Each number is 128 + 24 x the weight over its row's rms, rounded and kept within 0 to 255. Layers, rows and columns count from 0. Numbers have three digits each. The size before them is the row's rms in percent of the matrix's.

# layer 2 MLP down (transposed), 1280x320, rms 0.0848, rows 545-588, columns 0-159
118:134130142127143184150136120179143116105156154110118152082129121134068106086113144119125133154119086151121119121120143099105141153094120144168142132108096070156140138114166107104098113087134168097119123131143127161150117140151135138167125125123131136140145159129144089159147174097113096133123096141092106146157133125075121133137106119134115139143160102135151117098120145115168132160097094132105140111126143113086148137144101111151121126142092143129138140126139132122180151125133115
112:113115124092099140181125110118119141168125126132158096119174153135098133143129125080127151107197099144107117078130131097129131087135129130163130096090149147187123151089137105173156126143111112090127129161147162124139138130126101114146117151101106125149120146139140128117146147121198113128116106131138145139146109158096130129142174161126143128091088108158108136098135123162089146122118163127183047119081102136173100083142105133113137105122067115134138141094146114141119111150136113
076:111146126078134101128141121187124127102083102118117140160067134136109100102163047138107110127184131108111141115127149122091102137102148112165125147161134114117122132147132136138120129109096112108121143078114145133120103180093115121112114150136140122130132087143100130137067074111131099136124094133125138086141135112079099118130133145141125120156162135127108090122107120109127142141132134127130101133145111147105124112139086154113103120144090182099119137126108118095149137139133131
089:137138133146153126128153148104180103123159114091123118115127106088069100103156105102111204148174151108149120090160135112107155119101155123136112095133151135092069117159119119103144099188175132164148132125106143117086117091164183141140120119157146149158118142138157152107120144119143112114127154132137137092151086128126134137152136129156123135098090132121137156125169132113142107137105125087125143144127093138120139108113115159102126145113134156148182138143112125122146119145117151
089:120127129142105114128144122153152148126095126153122130090156095115160136124158146147124130125174136096089169112151115105126121108166133068126074109103143113081124149157139116139151126106079144113117127140139132140141134151122101117144139150108143118159115128149116104118185120128111127129185145136144103130134120075138173126103107162137124150141117134086111124159138084131177122124146133159104155149135132207162116138093130129165139092106156112105107108168133146105120145096155158
078:186124156122164126166152134126160110142122100142148148154094128106172107119109171099113112109115154147120097127114114137128138107122176144116094150133146143149116145155111109105140154146147132170112097136114170139087109166112115151118098128145139111105080155141120114140120124134077106109126128121105120128134120129107141149143153138130074090135134136116089074131105159126129115105162123118104112150146113115119116148141137159115154162097126125114130167058120118155088095157139099
084:121110115150151115140147146131096208115172097091116127128161133124134151137142119122138138154135135113145163145152125135112119091191058133122111127138135145127057163101117149142116127130154136144123100127094084127111117157162126153107126107162133129147096164208153102124112169137117113143146094131157139155137106164135122125122106163114143094119107160104149147105097183146141114131112139157144131164157118154147134162137173159160118130162123083119113079120117131128165152166116142
110:205104105144116118107139139109134135131082103095125122122080130141122141115123153142162101143155152120127152135116152105094113165104139136146105139133058123145151096148123110144126158135153112116139154169127140117156135112120149125131156129116109143140134139165147111108178135150110104124153139137140159150155136094134136156114128165111066122090159114126149131149135110090118143145125166062112140141166136140141120135037130104102150141114123125152120129136146137155139128120148110
067:185117116136118161143154143129151127115132100107160128104105124129103145107152145140142096125104132097153141140103151159135142145171128148131111128161152136155109124103151169145126137089147135109163088145139128127099119123117125073143095121156110143140135127137075103096118136158116123198169179127125135143155154127105154122124132098143130115118112138118150109125168141088148199113121141117140107188123101110113113127118118118169072103110097071112149135146148144119092118127132090
087:127143083135111129130109145170154138176116136150091155142139146157154105113136111109135123148132119144101127117123091130138135095116137146117125150130144090106105126113150159140124134168136101133132124119124085123111149136137144123077151161118150099094094135114107145156116144095124175095165167090119113094112130127127172112121129135102144139119087191105129111127141127130107163108159135129151096081156109140127149124106118117137134124148134116114095133192128154150102136130090126
110:160104134157137142131095133126122149124128099125151108152172109102109119141137096081127104144171129098199140162147144140119136101078149139110161106125093112108137149103141140070116136151145135157117132128104117143153091113172144115162090156116128125161079099142153133115144131137145135099122143172159117152117128131145093083080135188134114102126146159113136121175121157142203137146122111131084110157150137098137111098112119129159138125133181088151137125154122134168115151091112179
092:171111114106111092125117131126083092122131110131095123126122114130128138134096140136164155174209091162113125138129175138112116145156130149095116138149126161158167118157115108113098120103107145125130111130154160136147129111096134136139118102156125139125109126120114106124127111111086114135146097127100131128111132130123162118141103116138112103112168129129165119118158134144125141106117090060141111096127104120131133133138136121120157167135138119080105128137153137167125117146088129
086:154152159133138133129139102065129133176162140089088082131122118150085166117149117123159125161110163125121136129147093151101085157111122133088124089128123118133110125164127097144100110160134148096137123092105139110137110136129130147156128129124149141095152102123141130114122164129116140101143103148143141135127119144184124110099123112131102158127145146138177106120131138093142125097109115111153117140127126118164099147160130122148160110091124122165122142087146086122131121142117156
084:071134074142145145156162125140088124078126113122148092131134140133113119093152142131120158186085122113141108116112116115132081091092109126101143155120120146110126114162091114135146114091094095147166136108186118161118138124136142115107138132156152105114121138137154180107129116105124146112149099128130126165134147134142108120162124135130115118132139119163127133116147108129141147162094116131164148188107111128180111099205175145147125163126163130123134153120068128172136144144129155
122:090104121158151137121138159120127141119095152156140129102145174115100135115119134089176146063124128135139116114082132149147129109138125133111138112125133106157132113066115095121175151154111123174166140107123152125105132144155144112104085140137119110148149097140126110121126129132109170128097147144213113091118128162141154116146126077150102110132132154147107135087162127147145161109136127140116128096185103126141115149147129138106111146156159153143172180140129089135124089138144140
090:102106105103149131100132148118129136137150147132106115155127131139165158132133073150112146136123113142156126138123101119172162119128135143042092105127129149091127133137124163103147149140139092121122140106113150149129137107099139122143101118116111111144139152125134138111082158093126091089163145119129131095131127139122149137128092123134099127129143142127099158156124131101185099111150146129112137121102115136086136139140152122160105069111122175154132100143080104156132087102070107
105:118114129097128108147144134129110120180103129148143122090117153085098124124147107153145091073124099124132119127153156155084159101097070126104155119104138123101127125115127131113180101139141139152143137146188117129145130057165107118121116157115088163147137111155127130142112121135151132087106117130142116112157124137144136167094102084142084143077142127142145123123179125176136075121112109122062154149134118117117089159136153121119129160136093113122099105159157127149162123133110091
082:135083136122133108103154136140099106140100137119163153139132101113073146142121137113154101128169145140140092146143068153138074107114087175130132110115127114145142136123127072172073127134105145161137151123153140159140137117124114144145100128097165103107127116122115137137108150122123144128105099114142125121127157152121110145113088144155134100102200117105126144132134151166171113181110111123178120151137187128127115103094155148127125151058116146123143116141090117138154142139113181
105:116136116130158136154093101110100116151145144127128127152135115123168140091161168149131102110114118113099176094129083176129120121110164116130134089119149146120108147131101120138170086145174092132080104108116128139124121111111128096118149108143189118093102125102134091126155104132113129117107154127176140132142142130156100121115139176139115111105051107132141162123109115153126133104112112136093088112098129125142163112136131098163161122172106120091181112106130066112145092130106134
097:106133142106113122099100143113109150125126139102152134138126149164124095116076127111141172104112116129115142140168110097139128107163111129143074120078121155118123083108121183117113087062160117109126146136124152115164134144135128145139156121112101118083140149123104100121132081115132166113154126131109126163166116165146114081107136126115121173146154105139099161095118120105093080108143160141118102129122156092178161137107134140085118081161137143114103164131153145109092114149120125
090:102125163136129147122142138110106155098135180072113163084101148114141109138152115105120154134140122134112132148090114141100125085123107112142146156136176158170087139093161137116090105108103091106165127103131141130165158105115169110120100077163120178120134095107079121129143153155141135108131100148119108126110113081150162130162159132156123132127114138144124099144148123165132131117100119127138131161145142133104113142130128139079180144147104113084121138165124174126134125143132111
096:101143144106099169157101112099116136162100157150095100114133102087115131163140134167149137118166127130140109190146135114104140079153130138118177133164123097083119143129094135143072174123127103131123138141126091109103129115125125140124141103154128167089149160169178198118092108148123141126111096141097129151130136161125107156153086099142116126140126140103156111141165166203137131151132122111081163109148148087135127104151152120174147124139157104134114115112131123127088127089100136
093:078124153141096122120064084105109137133111124125122105117144155150082130103159129133127111122119156129091118110112109104124101156164120128137156173099124118112128105184089133155147124129106093111191130134137142136112144116144143165126121156120139126174145110112127123107137143108129109104071137128114131110121118128128136113132163099128151142159138160091116085160137097113131130157143140082066116164120136128133104141145135141141117104100127137146154154155122161102176074134097139
089:121122107114105087132119097120135118116113112154098129150134124128129130113113144113130099114139108172153133122132139119143107148114143152163093077155130139132157157126128110149124087107195073132112138144104157096147180093140133107118115147119116074134119105134113143122146139093142148120099164153176090111087114099120101176098129148104167123083155134151131137152107157142132129142147094168106123132093081138117105168132118129148122082089104103129169129132129108118118119153182075
098:118143094175141110138129142134103137086097122131155153096125104129185126140138111175092113140097113155129114106115155179157132130126137139161117133114198125126113202125073118107103138123168109113065181138179123111183139122128127110139115124137095164139130098161170133092142167169142133113135125112125132123117137158137125167061120140152134114134143154149120154158119136134078137144139166166122121109096132139117121121169140132142123134115133088107116115158133122090115124154152084
092:117158138147136112109172135092140098090103143133160129100125164106101125097161122120129143186139151166128126127101122145114103111121125135109128108134148118099128078124085108108055104111080143144083145130172128111094124134151130152122105112134131147109156174146135136119144143175113156123091174129091124105074134136168093056114144154122114107143122123140110128162107111125113142127151122124115158127129153111120163117125110116161127123126138143104102137120112172093198111136157146
085:136179102121163139102108124104122093118107134149146142113110127107115154131137162091150110139140130111085113146114105142125106121101057125109111102131145133114123115151179163155132136155137099124111142137149125155179131106133123082076163151154094145152150163140107130104154135122139102178131162137120121181131130084122095122155124120130138126129161153140169130118147153114112090147128119167136130138124111108096109187102144154190085088128119121135145107133139129144160110148110141
100:103052126156157139180149116126138099135112105198142146136125126091118085157169122121104096105130085127141100151121106122114099122120092150116148116067118177099129140153133124124096173137131141083095129136067164120150140118142124109092128119140078107125136149155150147113146131125125113136190098099152137135109102108091128103128113099143110120085110160132124129151185106150123178161123112074147179131125117155129133116129134117169153144136136124139095129117129119132108142096118139
094:106115098143083116139087124153129118130149117114123139135119121151144091112134161151181081163105091131138143166114133124145093167114167156116110145149042154119158176073132071073137130127173118113112137128125140167104109135123138105167103160173150127147110110119158129125086141124093124137133145151135135173175170099117147145140130150166119126180135153139130151138127094118090148102114086167090117154105179127127135111113107081131126135088106131171079123138139128113145094142155086
094:113131142102142158107162184134148115128128134141109141111104143131130141142164084144100136139135098101075186152115141142132141102162144177114136154083141102145152118127113097150157099137122084057169134110151109116161117146132147130129120175132126118122132140147143100082127116106120129129166126141087140097131144155113162119108166134147109128133088128094147138125100140138102117104143128155121123130091145166129114124105110114112113096113155126131109128116120130112145134119126104
125:141171094108111113176136098117142142138122150136160107132129166125110115147161146145143093071161146155091112138161117091140121121089117083109113144149140116131122112162106100127123111121111117158134113152112103106133112133143146088145147117106130129143102169117118078127120136147139090100109106103173094153120144105157125126134138086080103105142089109139141179116132128107146081143089129139108132133115171137134143121131107122067145132095118143126127117144154106164126121115094141
099:134138113120133145148136150105128166145143157147174145094194134173143122122154072132141115148150184146144137124127106147113104124120134113068150119129092117113138146113146126126102118101133091125094128157123118119120164125132156114143128107101050157100174127123176128114139164184141129133146108163142164107139099160149127131169097136156131122128114128100126132103142119100197127124140158151112137112087088156126136095140107189122109072120185129117140115129119192143145154129110133
095:110098151135121149113103111169138170120120065106126128114130125112122086095159120118153111120129145110182182172144091097120132127098114124136150119145139159075113121120132159122127163108149142141143118143158115096110113109119126152087099158161087120127134110147153144113136120101155118111165134086169165101116118142157132098147137107126116148135181144128055135147124131123122160084093166141154151133122140117159101124131149099155113137154141141101121113103133106112094132124093108
117:150118146095108098129120134140149088111142089138154139082080146163168142111082148159110149061113125157134136136095156162128117135135141153187160143151145174130099156153114149162156150123140188151172152131132146155132110131117140136123111084126122123147168141135102124101119158087148133116149144117108138156110097120097159123133131148126144138104129107114098079128116160131136101144156140113170111135113112147128110109093195141124129157120176149130157103113145121164141161157122119
086:121187123107138125110086132127137105158173129162132148103146094124146161144129158159137103160116129154109172098116142157108156121157134113167142112142172078100130089166122164132093152118110117116106121093136129162127161178108111118125129154099163123100124108133046118111098129105118136123133108108127146137141130133121181162116114100089114133131100132112125102137120108087123133118122106152123155128161137137185126144120129155117109088138151122071103079124122154121124155171150166
071:115112132122098118166105160149167143148149129113175105129088139124140155152116142118104132155126143155102140095105166098147105133087126133156132151112137139099109142120182104138095131149148139133145111167190125124119111132114097138139139133131157088125121114110133118129117073135122159128120137112105123110148152101122113126091134156144114119141123133149059092156146144140108154139133134125142109120174167131106087146109119116117165160143098136121124149128190101126162123127144138
090:088128115116105130151103113125155147119132172131158121091111116127126160102155160178132145110141186076089152093097113137148125139110102150060115150149114104133145158184134145093103117119174115124127170096166103164105143161127156133144105166157121156130133134136132077104149105126106109139099128111095133153135151145121162143141089123138143115145172146117152130152139160177109134131080070111111098145174100136127096126093136142109128119135069176081118125119174153121124094109175095
115:161138161141142149155145109122139132174148126140130121174121120098125114096123133150163122155128159119104132144131120165137121130083113087088151113109194139130159147111119116096090155154105103178103123101165104166150086120165118172140156135072107106135121115138116164112122136179106119134130079123138137105105114127089145111145097160107116142145094158116194168153104122125170114160122070158106114191113105134100128169093176148138134163115152141149129126108144140105143100126132181
104:165101151144142144101064127113124115147138125101070153151141162161134129160119164126119141181143113156135102140083122117130110117149126132104111106115128078096137131103124159146120140150121115112112134128084130125131164150121157150126156134118122134127122169116158169189177109127125138124142140133150126114144136105137094116146142120148152137124181139166121096114141143137146166137099148112115139090118184118118142154101152142104101140155125132119154150106107104104155175106161112
086:106135121114135118141119085126074139121142094116138156151124125131103128189119109131129117092114133169139135139150094163162124102130133152168113141082113152123151108113145137141119122088155150124096136103128099172150137115124130139152153177161094096132144144109065109126141177131120152109099090150104125159117163144153125123128137156138126142136109142124137080103115116154109136117098145085117123094068138083081117138107111108134116150126132143097109100118126119103095138156132140
117:108120187117168107130095140139129141133122129122123164154126110145142092150189096139070096144142123114102119130139068117118139149149156148041147184083117129119106131173130161105125148111126114155138128088112123142129178136132144087110164077155116124089155097107091153121181139150131090132168129150187145100084113112158171141095128102108146128150144126118116142090149105143127135146171141118115116112142140133132138105091088101093125135113167145106121119118136127113163121130120105
083:135101112139121155138055161115130129094079137132095116145129139107126148090113135111119096127123133136128102112112143189135118113139102114134148087172154118128113138089121123120117126115085143138154139115184118128108119101133118110131128127176103109115106149145143127177133090148109190129146133083111078153179129123167139148109128155156118179135150138109120161160175117114119108140125127107126171110126156145167127164155165136107142116159124066133117116175114181109109121145116148
092:109129142099131187089122120169142165105151113123122142136136142121144131167124106092109150185120093132119117157126135139136154141165136131133143158120131074168149116151131176119137123163164121126132130131134093147117150118153122130149097100120136114160123147136157086143105149171139165146146132104144128149138114096097096149109132137160080142130090101173128154134145148139085080118087106094165130126099092134113142114135132139122084136139138125121091085099138124122134130111119155
111:175133148126146119116137107101151110193123117146134114094135155163157163147135134164152101120150117086160109188182134136147118090147136122125150145132121132103112132107145122159125123133128087127143171083117107133148129112127147135140158149143150125155138135122173142116099159134114182105125175152123120111102125145137150134148075106132118143112143102139111148117155113144129140136161141105070129121125153103146133124163137130159139138153157097134143047128134154132124117129097120
# layer 2 MLP up, 1280x320, rms 0.0878, rows 546-589, columns 0-159
109:165150085133117110121118093136140107166135157152094166124136093122121073111098095122122149092112102138128111130116094152081103110150113212137148097125147116127114123123118114144177134100127126156131141137087151129130102070104140156147092095143158113149078181118101171124113158098166111169137125117127156088162114123133117098124152114134153134111119121156126124137096106124129109143149110145111093121118124137156126143123149170113095167128117086179106106094131143160131138119124115
062:178148052091131141135158137106136137095117120095156155138120170170082103132100115108138090101094129121091134150153156158072116174159121103142088105149130092158128105130145146106125131125139112093144108134123121142112122151142141107107167129113141139097127071127096138137077148141129092098129134139155154104122114117125120088137130131164121152129109123158119125138136137160154132147095138109145088133108151105094145113115132123163131138127077146095143123118131144074130110112113092
089:125159129140173144122177133084138144118176110157118147111128133098089142129124112140107128118125134133127099123123153162108103109172118140139137127062132148160113105155103150143107098133138188103115135093098117121109118129124151099114151118144099139102136112093188176137138133122107142155109151155129117140118129133192158092126087122132114167161107126106138111074131113135124166136149112128078122097139107148119132100167118131147125113088153143115106131138136184094149149116126107
084:102123112153099120083162151112130124106106129130178119131157103175137155148113163096152165082123155131127111154116081141136130111148122092156143085132151137107110099136161152084089122117183132139156141122152126123140141125163111135114103141132150114073149167160124089128142104200135107132139148115122091110145151097126147112123144127108154160119082140119116096120120151162135131140107117147118154093096141155168142125154118130112153135125170111145125171161146155079133101136149135
075:143098104138142130149112133186152102163125125183166111127105120113080118103112111128129131121115117145095091106116138153160137164151158123172060149135152135171135124089114141096104111136126110129088142133159178115123076138092156136169139101126096123153128125106108125153132130172111143109139132137095155169107080153165105092138149129078117123119097155141132117132087139135155149101126113119113129114137127091117150136101138126128101131118109120140117158108116154163100078132099066
087:155160124133093117154126119150129126138100106128141125148112146100114124140106118117147126099191131089120142079119138139137139169146163082135119117147158138129194092130151125124112081125070129119121167126128155156137151126090152102132126115095133130110137106088120192124145116150111131106119143146111138143196162099119106128135153144128122150129168108121117096113152097144143154113163144119097136075116117143114166120133130105092136170115129124106122141140088142107148106122139160
107:110121131139106147104107148173105094119118135102123109154131145107133140118152165112159059103133136103136125098111163135095119175141116143146091165116069125103146115112127102076115176122120126159139198146175130142194138105119135119128148131135129125128095102135134145110111141133133114102082105157108185110136136121128116125124092139108150113115116128132142159178069153107144118143131119102138141161093115121116143162110125099167183137117106135134126136119132162146101142150076117
067:172089099165112127105159126090106117098074115126103130093151146137062062105136122108137130185122114142151141119116139119107125129124083141114135130134114127137107142093113129117102149109123133104123112102120174116096119161165114118151139179156081122131126139160152120111110147136178100138203145140121188158120103154123092126155154124113132088120083101127141108106142135088174141114132084132175153173128169139144141112117134133141071109133107123118107138161163097116115130150089110
074:076130075116124147111106162125138103159129130111120143137118164140112141102134111094123141116121140133117111107115110108161149142121153123118086138113119105109091097124126099159090098150133087078116120137095102122115121090097152109126104167124125122113088126095157154131118116136111113123145140137136111139164141106115135113122131146102097128144115148104117144108130070119161126115184150115145146078156093118159116146130108140119133120126132101084146127135141208096131095142104122
116:117120124092125121099135124112131116137157135110140156109164102146142095138141168148104139089118126141109146128114146162135145145189127167156109158104133188147125101154157098119086123126182083093124144120109070170165144146150129146098112130153100132127152142117084117138135131073120147141161133114166137159123137104153165155165108109107128090139130111140154137119128092145100143150109133109114147155126109135071126102117133096174115134134129162065126094146141140163116142145134143
091:118151119121127111126125102138133162091150084112114125126122123150086163098158136115167124116141166061172205073117129103086120110074133163103119175094132154129104117123113134135157161089127143102120074106098169133069120137134099105123157130118143105099173146144154100163146090114165146136095130163119128155100131159122125133125096148091133143136125134118071152129140130166127143129102146147107128105130124129112151103137145137120133109113113129150115153135123130131111141156155137
087:120137124133097127072127145217122135149117125163165140119101127119140065148120157108115159112091112144108145123143078119160126142131140136153084151147126116098113167110134157111173152122139116167147169147133149118117154142124176102098102128162156105150058114108147139149128107168140127144099153111089111157115144098123102186123116132150113116157171127132123119133138158135100156134128122140108179124113099087087119116099098135118104163128090101112153079122144132126108136134112159
083:123151161149124133140123098177147136125139101125133120147164126149094119081120170137114144157074145154117148125134084104108144139106124154125112124132093120134113140139078126140115108130146120098128139157147117198125087124151133124115157108129134105108097156126127120095117110136188161129130075123131103154110114182127176133180132105129142133132115140106141070118086111140157117096125118141096146126111115139164161115113103100110117109103135120102152123150132115134115142104161100
113:134119132154124126096120135181163159137122124135156130118136123134139133126090099086128121135135095166127144115109137145135154086156169101126149102145165153142166135112154139107154093092128110173131144150170086121123123145099138110091104132101112112081105113144140098140143127113107137142121097107158125075101114113141149127124135085150144147150140166146146160103176160125155182153123173138098180121126134145065129128099148131130101119118166167149117116128119125178129120055113126
082:125149089139133092147108105094149086148131135133090096130146123160166151142114145106157173133138120123128083143158127127111096120141113100048096089115126210151100095158117111118167141131139111115144113142116118139133161126146155144127121135093165137125126143099117130123142111145150086173153157095152172134135141103136140119160128107113147131172129171132158124120155142132107137124120088135109129126118171145162148135146101169143155119142093115169132115133180128174096125104116063
110:173174098149121146120137165092161121137116096148128155148113117135121155147105151125138144071138123148087117148178144104143180137110146153131120085139147169109172058150108104140142132154156152095129126137090135166124144150142131113125127177097103101129121127108132122104113126083142089144152094146153129111094143121146151103163120150154136100106113133104157158109074137139111134140126142143089117115113146158107158111134114143115138116143138145156162155109160078143118142112135156
076:151133115114116139138182097084156119121135156147101126165128107101104137123122116197133132097105132123107167102123119145122089123126144129094122116145147139119144150107133153085136159146111129087141125130112120134111123110131121128144144126144129156138111127139141137156120144180152141174126106177081111143151090140121178100162075119119147133173158105079089110111135092105109122150118106115160122160137139122141127137122145134146131160150145173146106095089131160157162122171140071
107:090127089130149139128149120153103118131169130087148149106124121126142123100123105185129147101153146094131153112094138140124114110141138104145097135119112146113133137153141143167114147107127182145109105159119150134127151146118128121157138140150088077139175168139135104153134155128153105099146120182164141148119171119138103133117176141114132130165094078075167120118106128132113157118098134125116115123152130145133099131134202105120184073128110134103136094159107110110170124139159136
102:092129165148098124121132126119113175108110111127146150146116087145148150123078113128164147098147140106121198148153104157129138131131149111109153123134140123182124117141143115140122085116186118088083073146118126134128116153155142126186167130139134107076144134141098099115130108095122120142086112148147140194152144131123140125110165133125132123161162144122143125138166100113112159093128093090110139119125098119149127104126100137152112138140093118103145129138119145129123104123132123
081:086101122162111114122122136108102128110114141086122140129134171131126130142150147118170104114107116131102115102185108093096158144136126152141084110165104104165111124124141119117121171162125112116111127106158135160129144111138145159151157121141123111114151105114125142097108139139133133136158128170137133113131146096098161092184134092175141153154159140156101135138183077114160154155128120076135137120102107143108105120139094103165165135139109092094104145152133153102151108158107130
103:098172152091073106129088126104089110111093148128144146141111115124112137158121126124176173095119135142097123156116140158099149089162134106112155131143128121138113117144122115143095137101084119125070099145125179117104134151147168137129140107155118133127114142157167161089089110160109138111125125147128122145140143151095178115125123074121136121138135135117143121130109164173175128096140108154100163119144153133143122137173122119120118122146145099129108088146132127088088101129107094
091:127103166171146133122089152119126171152094182147136152110134127112128134117133140146135054136149112117123116137175121117130148133149169104108136180118105087131145111143095126188126111130120139093123146113092098143138121139124138116120144133143098179132116144159130141075147100088146118159117150106118103150146153153157155104155088117163103144167148119112134100136181130120144168146123140106131107162119123145142113127119128130115108128121129137100135130172118150127140130123117107
082:111127098156115122099108118159113110145132104115103140133150097160146093104118097147145115128144146176195116116135134153170141100105111131130147103134140156129136157138125094151090130114130165145132106148116149093131148165119145158131140155133139155139143112120161098097160087129140156101155162075114098116113138107147162161113123131173142119114108090145155146136083166124118147135132126118126142084164135075111087142153129119110092083113158116110149096132125132097171153109122198
098:144131138090109102130168093116134147104159127137145147172077140168129129117104098119105142134098096135148132094130132108101073112116132133169155147107142168142118100121130182140158115130119113112111158167109130105090126119156096116117110119123130120124104159111147142142154150169140124151157153086117142132114121135093139152176103090136135128139129122099140099172093120145154142137135127104116128121146145148134118127124115162117117151176070093087095124132100116135145177147158111
083:129187142100106157132192150108166125114122116114129132132126228123072142125127121118103146139138115165104133099116150148126128134123127151120139102156117099101124095093087108109131128113065130151095126171156112137111120125123115093110130125115099128096156194111134126080111091177097127163139172105132122124124129108139101077135144128134135114157077110123107088139122151168123139103132158115122151134136136151107155121130133143144104123154113135094143136109131128124153153146174112
079:119129148130129123123136113143099143126121125085097146113177126099097116151135129150120151124141105128141175114092130167151143125126159076129137153113116136132160135141129086122104090134140189159171130145080126076112098161130140133174102107115146075125138051090157104113115172126123149105102110150096131085153117128187120109125098166109101150134142136119112123168106119133150152142121118062129150101128130152136097120149130102103142150131116139101162096114144133125122193130139115
113:158179133096113127069105138138118137129119181084103094124130137117162192141120139083117151124141159116157125108144168148147145112097176108108123127175161110119104102084124140139149074143098105168177115107153064158102122132097135141149127129103155100147116147114102108129124151114112100115097142169121101126138138135147124152138140165121153152146131098121117136144082159118140044110122138128116080098129122104141141132120176146112127110147090136130185166114120137137130079177142088
095:179126140111167132100205091110116139130112129145148139152106121116112185159085128119082131134117111123144140142140132132138126082132088088119174096128130146137143079148136130141170164142111124120141113161135176098086100165129129149138104140125109078121131114100102112140128134118145165141132128159148103132104127152135134111170126108154136124126097121124123168130114138138139099126129162109090128114114117103133128141127149150135095105143102143130119115159159104119127118120136130
094:133120149134127127181142098091124085154146085106129121141152099123100116153108161135146131105114173107133156140126137126106140112140151132107130131118156148067110150181118135170110184099078159138135141150113114143121139060153146094173170104117089083113180138167089165181127118139167083134161142159139120178158162104130105118142145100116143132099122079157149132126166103124160132097119136109108130082136091109126096085186175129145167159119139087115156154128154124112133119151109128
126:128144078144146109157136101140108149144156145151137107108109150132156120159153167138175094131146156137159102099120152128141116148102139123154082141085141099156116149149124110111106167100124129133140147150168144153153158141179130111111134154113122127110112116163122141063158140142117128139104101120136091132099124091108101116156086092121139132162156149153151128120130144180131137141099096147136113124121140123137130131085116137106173125106074140099098157129107129161136127130060148
100:144118145175129103124077174173148172125166126145120133102078135149123115091128129138080130102141107149122090174107109165106126113136138150118114162157098151102121135122174094101128136077137155144127072115135126170158121126103129114123057121144163165070136131157133131147164152140105157132125117153133126124082138107111140107111122103129125125109116141116145152122157184095108143128129148164149111143136143112090129129103119154155093124101132157161121116138144113107107138094153148
090:138106124123135127167092100122115153067144109110143141105151126157119104084134140155130144081148118138134169154138097163128111127121077100125089089143141225065124140151136113115112149081113141131112094118154082112122138097184151126118093133130100152086128108134115122147117153106125112122149109089143147111123154111111124072137104134152119105140181125158128141112153123139122111119095128141130155124113107168157126110129134132135131123168128164099112070100108137101124131138083124
123:092145118137115175137158133104092170152167150114125155175171106100142161140134165121092144122132126153093101105169160117152170118144133145154145163124132148097120128122112126107141132120109132117131108158151131119133148113134097097179125099143105105103139087086154116136134116122136112116093093127149116087068166110114151130113129138095158101097148142116133178103132139141141107147109139132151136126137160169121131153168140157116120144185099123094140156078158079130155167161093107
098:139115129136115078134121119112124130109142150131097193140119166110140108125132153196125148122127187098103136094121144149112120156126116144161101124109121114119115169104107136124144128156145109090097139124099132071107137149122156085120124165102108140124145153111112137080127120106103088101113116149158151177111097102146158131147119107122152150124120151162107136121094123114129100105155091136101113155123127166181107110103090144085103064109107118150098075136133133154120107169137123
054:120141157123109122162110132127143154168156117099160123085114161115130147130109155089122147148125117146131132103137149111170103132089108123152119137105129136060099136096149106141115112144147153117153130162188119130130133133117073165150142159111123080130114122119155142117113099131130149137142133099116100105120166122120123140093129150136122127125111133133105109171186153145119133132138163063121153088164144119097105102127093142142128152130092124121151137119160140112134126153135107
084:126133123127143087101155124124113164099127156127104102146099147135151129127098119126098175149170122103143159121114148143106116073113115121095085134118118121153140151088107125136130094115114116081115114124186159093131098123154110118131123127114104117118153093130143177159091146103109093121129109145094140180173135159118116124140130116143114150133145127154133105129153137108109146089081144142145138163148150121121167113112121130135145111135115138117136125147148113075155125131140143
130:157099096093124126112098111066097124143134205143142119089129120143139140105115105138106117152117107142145141135122157107143126091139131125124126111166142145122078126146122158153123136150121163089144115140134132142138098109131141142153166165143111153153097155126138086141109126078162089130107141099076153137096168122112113134116113147118139064136132101123111080115130112112103134133153138133108128127104141126110128116142122189147118064159120167144142161126158120135141100118152075
093:148111145128073140131131132082131112148164131106073159120148122170153129133133178125130106120061107132121106152134143131147143077134153114086112108115123109103079129121156129130107159106150137089104144101124109141119129156136141148105125152141119139112150161126146123122159116146062121148119117091136087110123118136117098136153119133129139137154098144136104130119171142139080152161144182092125088155128143144078159133105144175109047144166121105146130113125096156098143145097156115
081:154130164138122151142106135096116132118148176176140122130094149161119142145103147125103147128121105122154121115130144118147132150139134112110129166138141136134163115128137160148130122171122111113157105139118094141149091143110132113097121135137122140115124163169113103096106121140153195138098124173116093163115147157188094135111127154106101144118115181100121148133131109120113135112131135108150153098080136155101133143107124152087115071177103173086103142152133089134140128133120100
117:131165135105123138175103123163167155126122109072095190180127146127094105146122111147124104064172140109106114139117121177123121124156119130113144180066100133100109110145133153149102123151129147139104148124147151140142155086138124131140139075156103151092140124126129145139140123129114151185163150126137133109118130075154145125074090116150148136116147155166118155097130134095111139132145157110172131099121099145133103128106114111117129144109133150113153143108130096145165139115125131
074:125148140110122174158111142062133120123156090100154101101138157158112133126071116139133085129124120152135111132129140135109090130127143135142135099160182129141128136086111131118107103131065131122129134128152137146093129131113124140191145103117115104115106157145168134093160104118177106130138154099088070125142170135179144075058106120138108125139095108139100089126124132106114157099127143137149180104176157135134092107167101150115143121131126082151118126128164163113148110150158142
091:160128148107129120169094096152126088154120129118156109156122121109122138165092181127095135092139116128161126140197107122158123098171175104080125109120137193135126133112134112119088135141079138148089109151148132105130095144115119110151134149089097127146092099136120182155109147140167149133124102149126103081144144110127173157133130147083170156059156143117102124119132133153143142133173129103096144142148100142112169106159151146121137123149148177120133170161136108112150109138135130
120:105136085110137145148120122136129102140154141143108138172118119138116111147101124121116158122123132128114122087206125121108128099069164150120116103139176105139101137117095139127148149128163140086178098120117128171142096121119123127137145112121108151124126181104101080114156096106141079154153132149167168103100129139092159127129138141146108102107120121063143097102111106146103130108127127101133132171140097140089129154110114103108119167152096129161150180147135109145161184123138141
111:160137136129115168114081097117166111083156114115113105168132105148108129109126130154108103141143100092146105148085134118090143121116110118112092137128102155076100125128176136145142128066180116170147115151135133115099135103124086126113110135129119133131153164154126107139102123161134156143138134137058146132170108072139118110159148122161146152154162087169183145150121174107086093133079136103150075112099149127130108162105124140126100133125142126117118117121122092108115133150116090